Weights of a small GPT-style language model, trained from scratch on English Wikipedia: 3 heads of 32 (1 for keys and values), RMSNorm before each block.
Each number is 128 + 24 x the weight over its row's rms, rounded and kept within 0 to 255. Layers, rows and columns count from 0. Numbers have three digits each. The size before them is the row's rms in percent of the matrix's.

# layer 3 MLP down (transposed), 256x96, rms 0.292, rows 1-64, columns 64-95
096:125123102138138056120105164142135116121142123143111140161140132152110119097116142088113144143149
184:134145149103118146092092149167125113099170133113118153159076073099071121155153157140124125122105
095:152163138114163099142107137149130163106116119133090121094137150143172117097107175113136119088186
098:140109133123209152094113113107149116130123100112114124137123120114109152096122124095131105159094
093:142084102137145161126150163119109148135133128146143143104140112130095113140118135180119126133127
091:096146128160131128091149129128093109114146121077136139136133122140158115113144080113139079109102
104:109155119178125140128104101139060112105165150116145147127139159129129148132116101107142110149130
102:127114132149105127116108109144091156122045156143122187147130131144147119147108082129119114155174
109:145112142099084128117129161107156153140125110124125156131126096095129068126162146163125125170138
102:112134147123106103114123183153114206142120145139117127117119112106153171127134116165149132123177
094:135115079131131128133162178092136129135127106128080119129147115116087153080110145125173142135054
095:082137124130156145091117138113128120116176121125119102146150121100154105113124088177127124154113
096:118154122118152113112124143137067122104110179140156139149115149081091149093113147106076159076131
104:111163159133123142132125104112123097128175106139101169110129113110136172126132113144129128105098
087:109110157160177172146132157148095118113135090120142112151161149127187115171140174116161127102102
103:125113132155168155119138145094164132143110159153130139143102149152142090127162133100129164120119
090:126130116085104108133174101107128106105098153125160132115136110200142184124139115107098129165147
088:128130125152203101150082124136107116129128137162117120139164131136132122177126123151113118117166
084:171128166117135083118144117089147140138117104146110128121112122112113157124109178112105103091178
103:091105121127139121142077114132146092113134113154121122087090111164133118122144108159138136134123
085:115147146113148120114110145120126157123091168093123115100116162150167154155117120188119116137101
116:176116123114111129111117150186129130139131143121098102111143164115146149145151183158138152118148
099:102121131119157136164151132137139115116092118137151099143127119116153095164160151094147141115128
102:150138104124132165204135182110163113127168134134090142094121105175122129137152134200107139145099
100:128172159124151084153125119150125133125135089123111134130117138126150141097152149121114133139095
124:113124121176152104104136129113149151133129123107161120145088157145125133103167120129159072154111
098:130082146082224125143146094124131111112086113100101148166191117121125109088150127161117120123126
103:128118132127119132115118130145129130075108125125141100134119108080109164155121154107063143173146
092:158135111092094185133110113130140140121123158164146157131139145158112147115106160162132131121058
091:154107154114107121131115107136154141130105105082098083113133168158138141098132141087161142110090
105:153145116155127163111127138158106176105118135120138113128154153168082082125167123169140135152137
089:095168118116149136123172154082125118131052142110116108154135111152128146118129127145129117110130
101:167137141128101145143100125116144172090147132133131086107116141150133168124154152119123122130119
094:097147119130128107162107149140132131157164106102147129116101129170116119127125147138113145149121
082:166147072126136157122146140147098142111145139109108122125123126147076142105125120098131138116165
091:165149135130138136145143120136155135151142121151071116097107084134128124114168109115147139148131
135:116104138131105075132134109067144131144140150105129174104104099136142105094132093105138116157084
107:148147147156099141125122145147128071152103129077140139147163118065163113130142153128108168141119
135:131128135059138152164146175107147105107099091132104157121127169122127135125133134124125105139114
093:138101149112102160106112102153144137139183179142129130141129113149139143138115114132129140058162
115:101129097118125108161131155133119119153167126170136153101131157120141124078142162104138146116143
087:127059125130104121116151135106147144149154146141140130142145137112158087175139085141116135108123
088:123141083164123138105153121089087175123097109113096131110124181185126153122107133096114093162093
107:120160108148114168154138150123128117130137090122138140134112148138172086174177125093143129093179
092:116128150144160159170167116126151126098159150122131128166083125104078163119134121148103107126150
084:154137131140142140148096119172156128113137130142163155091159119140102156139157095146122155170095
091:184100158121139093125144123116156131130146112158144118133126129164118129133155137119085137149117
090:125147113132168130096123140129127130125154128133089148080151122147129120095150149120144176099117
092:116110162158107118117120132159156107138115141124112119106143060129138120133112159148162113160103
088:113117089112100147148139118129125138139111114133131144133087134080188132119084133137137130161129
087:121077125088126078164134151111113154167126108102133104154165140100147156175136162132089115107139
094:133193136127051201096135121099109167129131143099110147117151145101120121130100148144126133110138
166:147118130139140153104112146102112163157145105161153112126159183154083088130165109121122060093148
115:107118065135121102133104141133171136132107120121112129147090125131143148133131125130157129124137
094:108143152102109145147138085133096156108108117101126132127139145137132108106123135143125163117119
104:178122127137132148146153173162128120129118146147145181122129162084150108093105139117107170141107
088:166138149113149111113159089111119143155117125108167184131128119087113171154106102117108145108142
083:124105127146133128160109095086127134146129113136133150135121109105122139138167109156126163084117
102:149133095070144108137144131091104162120130153132124119098131128121143117171135108092128077115131
095:109148125115159096110157153132153106131097120159092164136125116148076170102141131142146129119148
099:141122096114149101142152111185117113129105137123135161169173147088133170081126124127097123166153
110:128131109151134103105156126125109117138108186120113124101146172116121133117160108142120126113134
098:142079095141096105093091103119131181133082112123168156132122130137115116144145097104125081097130
094:132140140102115095155187097140111113131143073087138084146104121130139131120125151127153122085137
# layer 3 MLP gate, 256x96, rms 0.293, rows 2-65, columns 64-95
047:102140110098129102128150121137138114147155122094107141136121136136130137158108099154118157140126
099:167076119142118094144146109049157124110140136101159121111128113166146143161137152122141107171127
120:105119127123157098118079116114082147174155141176105122118132184140116143127117161093125104141157
110:145108209148179125143126092092129142113136122176116128103110163133108151130115167080145115095130
107:073149142112141118103164110094107134129111154130133092095143124158146147116106134148146081123147
113:086116079164151089100114144086127103190122128151170111114118133144145124118099123135093159120159
108:133132110119149089126100137103087126131100095100134155146128126120159186066128094130134117143181
097:129120088159156126144152147136152110127132143131149122134133119140156141178098164117111108101097
091:128110156092130143132158164089148153101103112119159118168155171136139121126164130150139139125140
099:139112159125127128174127073135102140128123136095151124133118141137086174098134117183123112120122
117:089106136150123099104104137140150102120175135115088117119174126157133116093144162127102123093153
117:086115127139146123129108137123085121114116136180124098110115177105122149097084172099100130077133
106:115152146130168091124143154149120151108122138119137128121168107136176117119131123133094136130165
127:136128123058103086120119125115150128159137163148122174065121107112098121130154120135119139136108
094:126127181137120148131078149121099109131116121119111128132111154102120153119132157132094075161110
108:078111173102148183132169131121148128147081133142163131094135134185143133108105112130129157136109
096:104123129121133129157090111109105135129162101105093158152129117179133139112112141086117126129096
094:123094121154099133122105134124114142107127138136069150153121147144102161134136104098103117146104
102:114153105128191163117114153132134105151103123134110156098122101142124119132147153094090100122090
091:151129123147149124109113083114103098095160102110137102191118121154085142089132138141113097076119
100:108108083105162141161084114143133114119136137113166124109114114068101133121112138102142120087155
090:123103125160188128093086143109119108140071101106174134129124126108114121126134151125106130137153
097:100121176143125094116139108150106136134125164133157124125106123159112152141097139128065113103191
093:108125115126131133164134111087129142147135133110171092099125167124146104148122149110140116141165
077:120128148117156156153149100128161177108176187144146147138161146116134072146136121094123139097128
092:121123084114120138148120101099131142087131072100098100153126124137096053101177118118108096113182
085:108074174126148101112118097074142116139129126133137097102115118145093169084117133133147124138163
111:117141119132153135138138179161116097152159128155117144184146137145145122134094087113098127103134
108:076145138115140138126124099135165108129148139102111150112136130136139103122114177138114150127146
091:101182143103108084166127137088126143127118136131135184125120105149168159165075115103108089146095
094:149119113128169105111139129141151135072169119184170131128075110148177167126115166120120110114103
089:095128123096126095122133166129130136143135112129145136129126121105086116146121150123088185138155
092:134085150193162123140124073107149134169154130119125120132150093148116114124133101092111105154127
086:137139086124139166137166152146104139124139171148157124131105160125073125139159096143130116096131
108:124119127127119128122148130088168138140135128149132153141145186101092152114107151116132095138138
058:133132135093122085126114146166131141114103120123131119140086082126116133107139096090151107122148
120:147144107140159100128097114108140130142144146098131130116166130099126172150104117145101135103130
066:142132133126124099111171117149134171111145123112171126165102122116113157080117148091098150127132
102:136126144129102136088149116101114125091132166145099145149126154109123180108155159136109150105150
102:107129130101145112139132113100123145128118154100127190129117112096120094103129112130087169144131
100:122133190128123149131150128145128116100123172109097127120138119096119157109145124138119130065147
104:136112157156114136114129109129159120138164108139123116124120106170100112171121140128108093113094
094:098124166153148108085128104137126135139119123120114168118142107093084145099101124156136143112107
097:139113129127120088105127112145148117084130118140104140119114166132108148110118116156116124144131
121:137121165140142118117092126112132166117137104125138137076101117094083111141164154122146092092168
102:103120123139164121159126133131131134111091128104133120143104189112095115109103111122122143090188
113:086147099119096130133135159083154137131114116141134140183116142158145106187119133069111126122126
098:157087101139167129155141130104133126097116143131094116138113128139127150130137142133089150130166
094:136114150072094113152134104113101091112132116133140133144136175141114160126123115118077094120111
091:120084129153109136123158115112160117135104102128145121163121122132127117123126126171112152135098
104:108118116168175159104134171155135109145101139128142178149130139115096134164125090114101127142131
043:101182138123147113169139130092146109142081149095154149158108107109159158094120084126161107146149
090:108146150130139143094158142159166146131123130113151156139100136132101139115090089151150146163146
093:122127145110099172068124132080123118153170125087141117103150075163130098147141129121151102138081
097:101070118132176144124115126079116138153104116127157113100156154181116118182115140125142131104150
108:126149147080185102113149155146082102113130116160113144128127141118144147143117142121114105116125
097:138120074130083090100155125143145096138138144126127088099121096118083134154154143151114105124137
115:109127151165150103157134128161143152130127124133100158162137142155162128101076097169108142170112
112:075136167135137132116145156177112157139151134148141160164109130145086133143121126164108131119143
109:122089134113141133113132132137170083156107129122137110136171151140115134112137127141099109116174
115:173142123109050159148118137101149103133109095072140121156097079137115129143101160101134109175126
079:125104105133137128124126109109114093109136156139137155196125139137138158143144099133093107136109
080:121090130126118106108111107127158129144130085098122111107127120155131131138129157112098089106102
108:130169135140136119124130134126128163103108099119120164117136128137137127079110113177101128126114
# layer 3 MLP up, 256x96, rms 0.326, rows 2-65, columns 64-95
210:145154152101123155089097152150119116112148134132118158150096059103064129143147177135103127132104
086:101136116132143164176124165143132170075102168159130094135148175111074154141116147117112116113116
090:132147141095119135126172132144129117095150148138173138122118076134105119083120136149136140106120
097:118171158129132119110131146129081121136151134132154140140124177113134161132130098115120133117129
083:120133113096155146171115184105129124129113106185156065109137166108094125108092137088102124121148
103:091145125150126113175096104106100151097127143141167111092168181119099159153146135104143115117152
096:140109076145147090139109106126138142103142136089105132127149116107105162091170143132115073127147
107:159127112135082113119118159096169107134144127088135169134114094103140080134158130166113124128136
112:124127166088134116140130163145146147142118129135125155122125126091097109125153157143094135122108
099:112124120101133120136136159087145147138111131120116143120153130147188154135131114100157122171157
100:103146097158106086184131124120122124134075166109133107101128080129189138110097124108117191115152
083:112152107104161104115145127156145166153128122118152097134151166122120150112157117141167110148140
095:110144132155134084149107161166111137153080142129151128126116110135195154113127127153138077137124
072:120143122081081110117142139118117116138089117190156106076162137126100126139126162135134105101188
090:122123130124117118139166166113158101132117140088152141115082075132106102128117122140112121116120
084:169103074134116102124126132115103099116137138086129137163119150090143144173116126115115105147117
085:148139075144089115140096126154113128140137119123120154109148107118128149058107139117125087128105
084:144115113159139148083109138154109152094136122141126117125120098121061141151109117112083144132139
101:119119122139121176141114155119150101128124104141111127128101146143115158087125149120126098156111
084:123105068139115105132172093149135129094093138104130134160133135091122126144119131103091124124131
113:148121117138147146149089083165131110112127140116119101112121098095081152105080146132084164102134
113:125160156117125120134134132102102141130053101086169121099142156135115129152142117137132150119127
088:138139160112149131069124101142125107118159134107118141123103104144115162156110149152115114155123
088:096093127117091078187131110143168159131132071142137099165092099162143127132130125155132133128096
139:126110128187120129126099110098141130138126127110156128129134151169155125082134107138155087128153
083:158088142124154134164114112138094152139130143149150102094110117135133136117105204117164110161152
104:142135117084100093142153135127126109115114149142127151102155092104116117139134150117096118147078
090:145095147117157115134107116104145104117120113135115098115120097113153139108104173106157113160146
085:122111150135174126114113121074130129140145143136085154147103154133102155106106089120173141136116
112:099145112133132136151082127095152125094155113124160128138155120127110106124158101142133140147154
080:082112160102092133168145156107130076159141148117103132119162142134106137114104136110140135141150
104:134109117115102099137117090057140119120126099154137148107132159091127111080151135122160152124143
093:096169132125111142119164141129132156113104125143111140124123107094125141107143142147088157125132
077:098115137142167102142106119163142092116116124136125125112138128132165122136079142122139125146175
085:091115110083105090106090151146119124087120103099143087106134170127097123164159106143097119086171
150:082117152126101087150114096089162135136151167109118170089113098119144106102138124115137121149086
125:145124140153096130180121162103111175143118143113127126116133118108131122083088126125103115093132
141:119140149061117122135146147117107100117118083116110154100103154130099104110150138134126138133127
088:110126115141146158092099149105141128132128137111159182139140138105085106129112087087143156117131
117:128131115120112123159127145112127099162112126099115142107122166099129146108138101170112115172122
087:160166095116155147159083137118086141127154127140152108142100101131141131141111150166122153107126
089:147116112080101135130158159110143131153125144108137152160172121072138147081153114122144133123156
098:133137118173137159105152152154136101118087085126170133145165162142142068165118085137144100096152
096:152155118122132153135122140145161111133179125132149121181137150132122139112112127161145089115107
087:122176145158121146086100117118120151100148126110085119103102148100124101131140125116143108070157
086:119124159109138157192141121134142121149138124114148126110157139102084099081138123159101165139146
083:134194118106100131171144157148136154135111107101183105134151106161157153179110166113153123090096
092:099092125120141132136129127079129137116131128112062114087129112114102118116155169112129119135145
086:151128116128116139075160154144132092166123128123125147117127129123103105169118143145189181145159
088:140183148153127144118154111128098134130127118125131114103118108105124139145134113134046101137121
092:110121141121183131167139095148137123087118139144125147097129147110106138150119123130146154149142
194:148110142135151149112096157121113150174140110185156098128167174145094096139173130130103084103156
121:158126092176146145163104135128145115094145110125107148186116091123132087120162155114123100117124
091:108147095142098111161185146123103150149109130130084124157127153129170148097095130098118112126138
103:086153115138135099106161150144140113150135130151083162116128099152133127170098150126080154109096
081:116068117161147159128088091132126164153178152143126137101157129109113151117126108119102124130124
089:193100138110163136117131116119106099130124100152147072121149140146089162130111106104124128119140
091:118102125146118120126109121134143136097111120117097211143158169116124141150175065159142155116123
095:139187151122102088112098158140140127091112143106103179133107097114121143116150125093117100145123
102:136149078130123119127073105100089175106139144154127166137097102100116124159119133125110162120093
101:165150116109113127126116125081170153158121086072099109105163095148143109172123109103115155108119
105:139112105126136128142055080111105108154145119134138100120194162178102087135147127126117135125133
084:111132120144126110138174087101150170114135113117132117117123178131130129162154117135134153083102
111:136139095184123097141086100121109135121164092152173114130153144114170129148167102102118123093155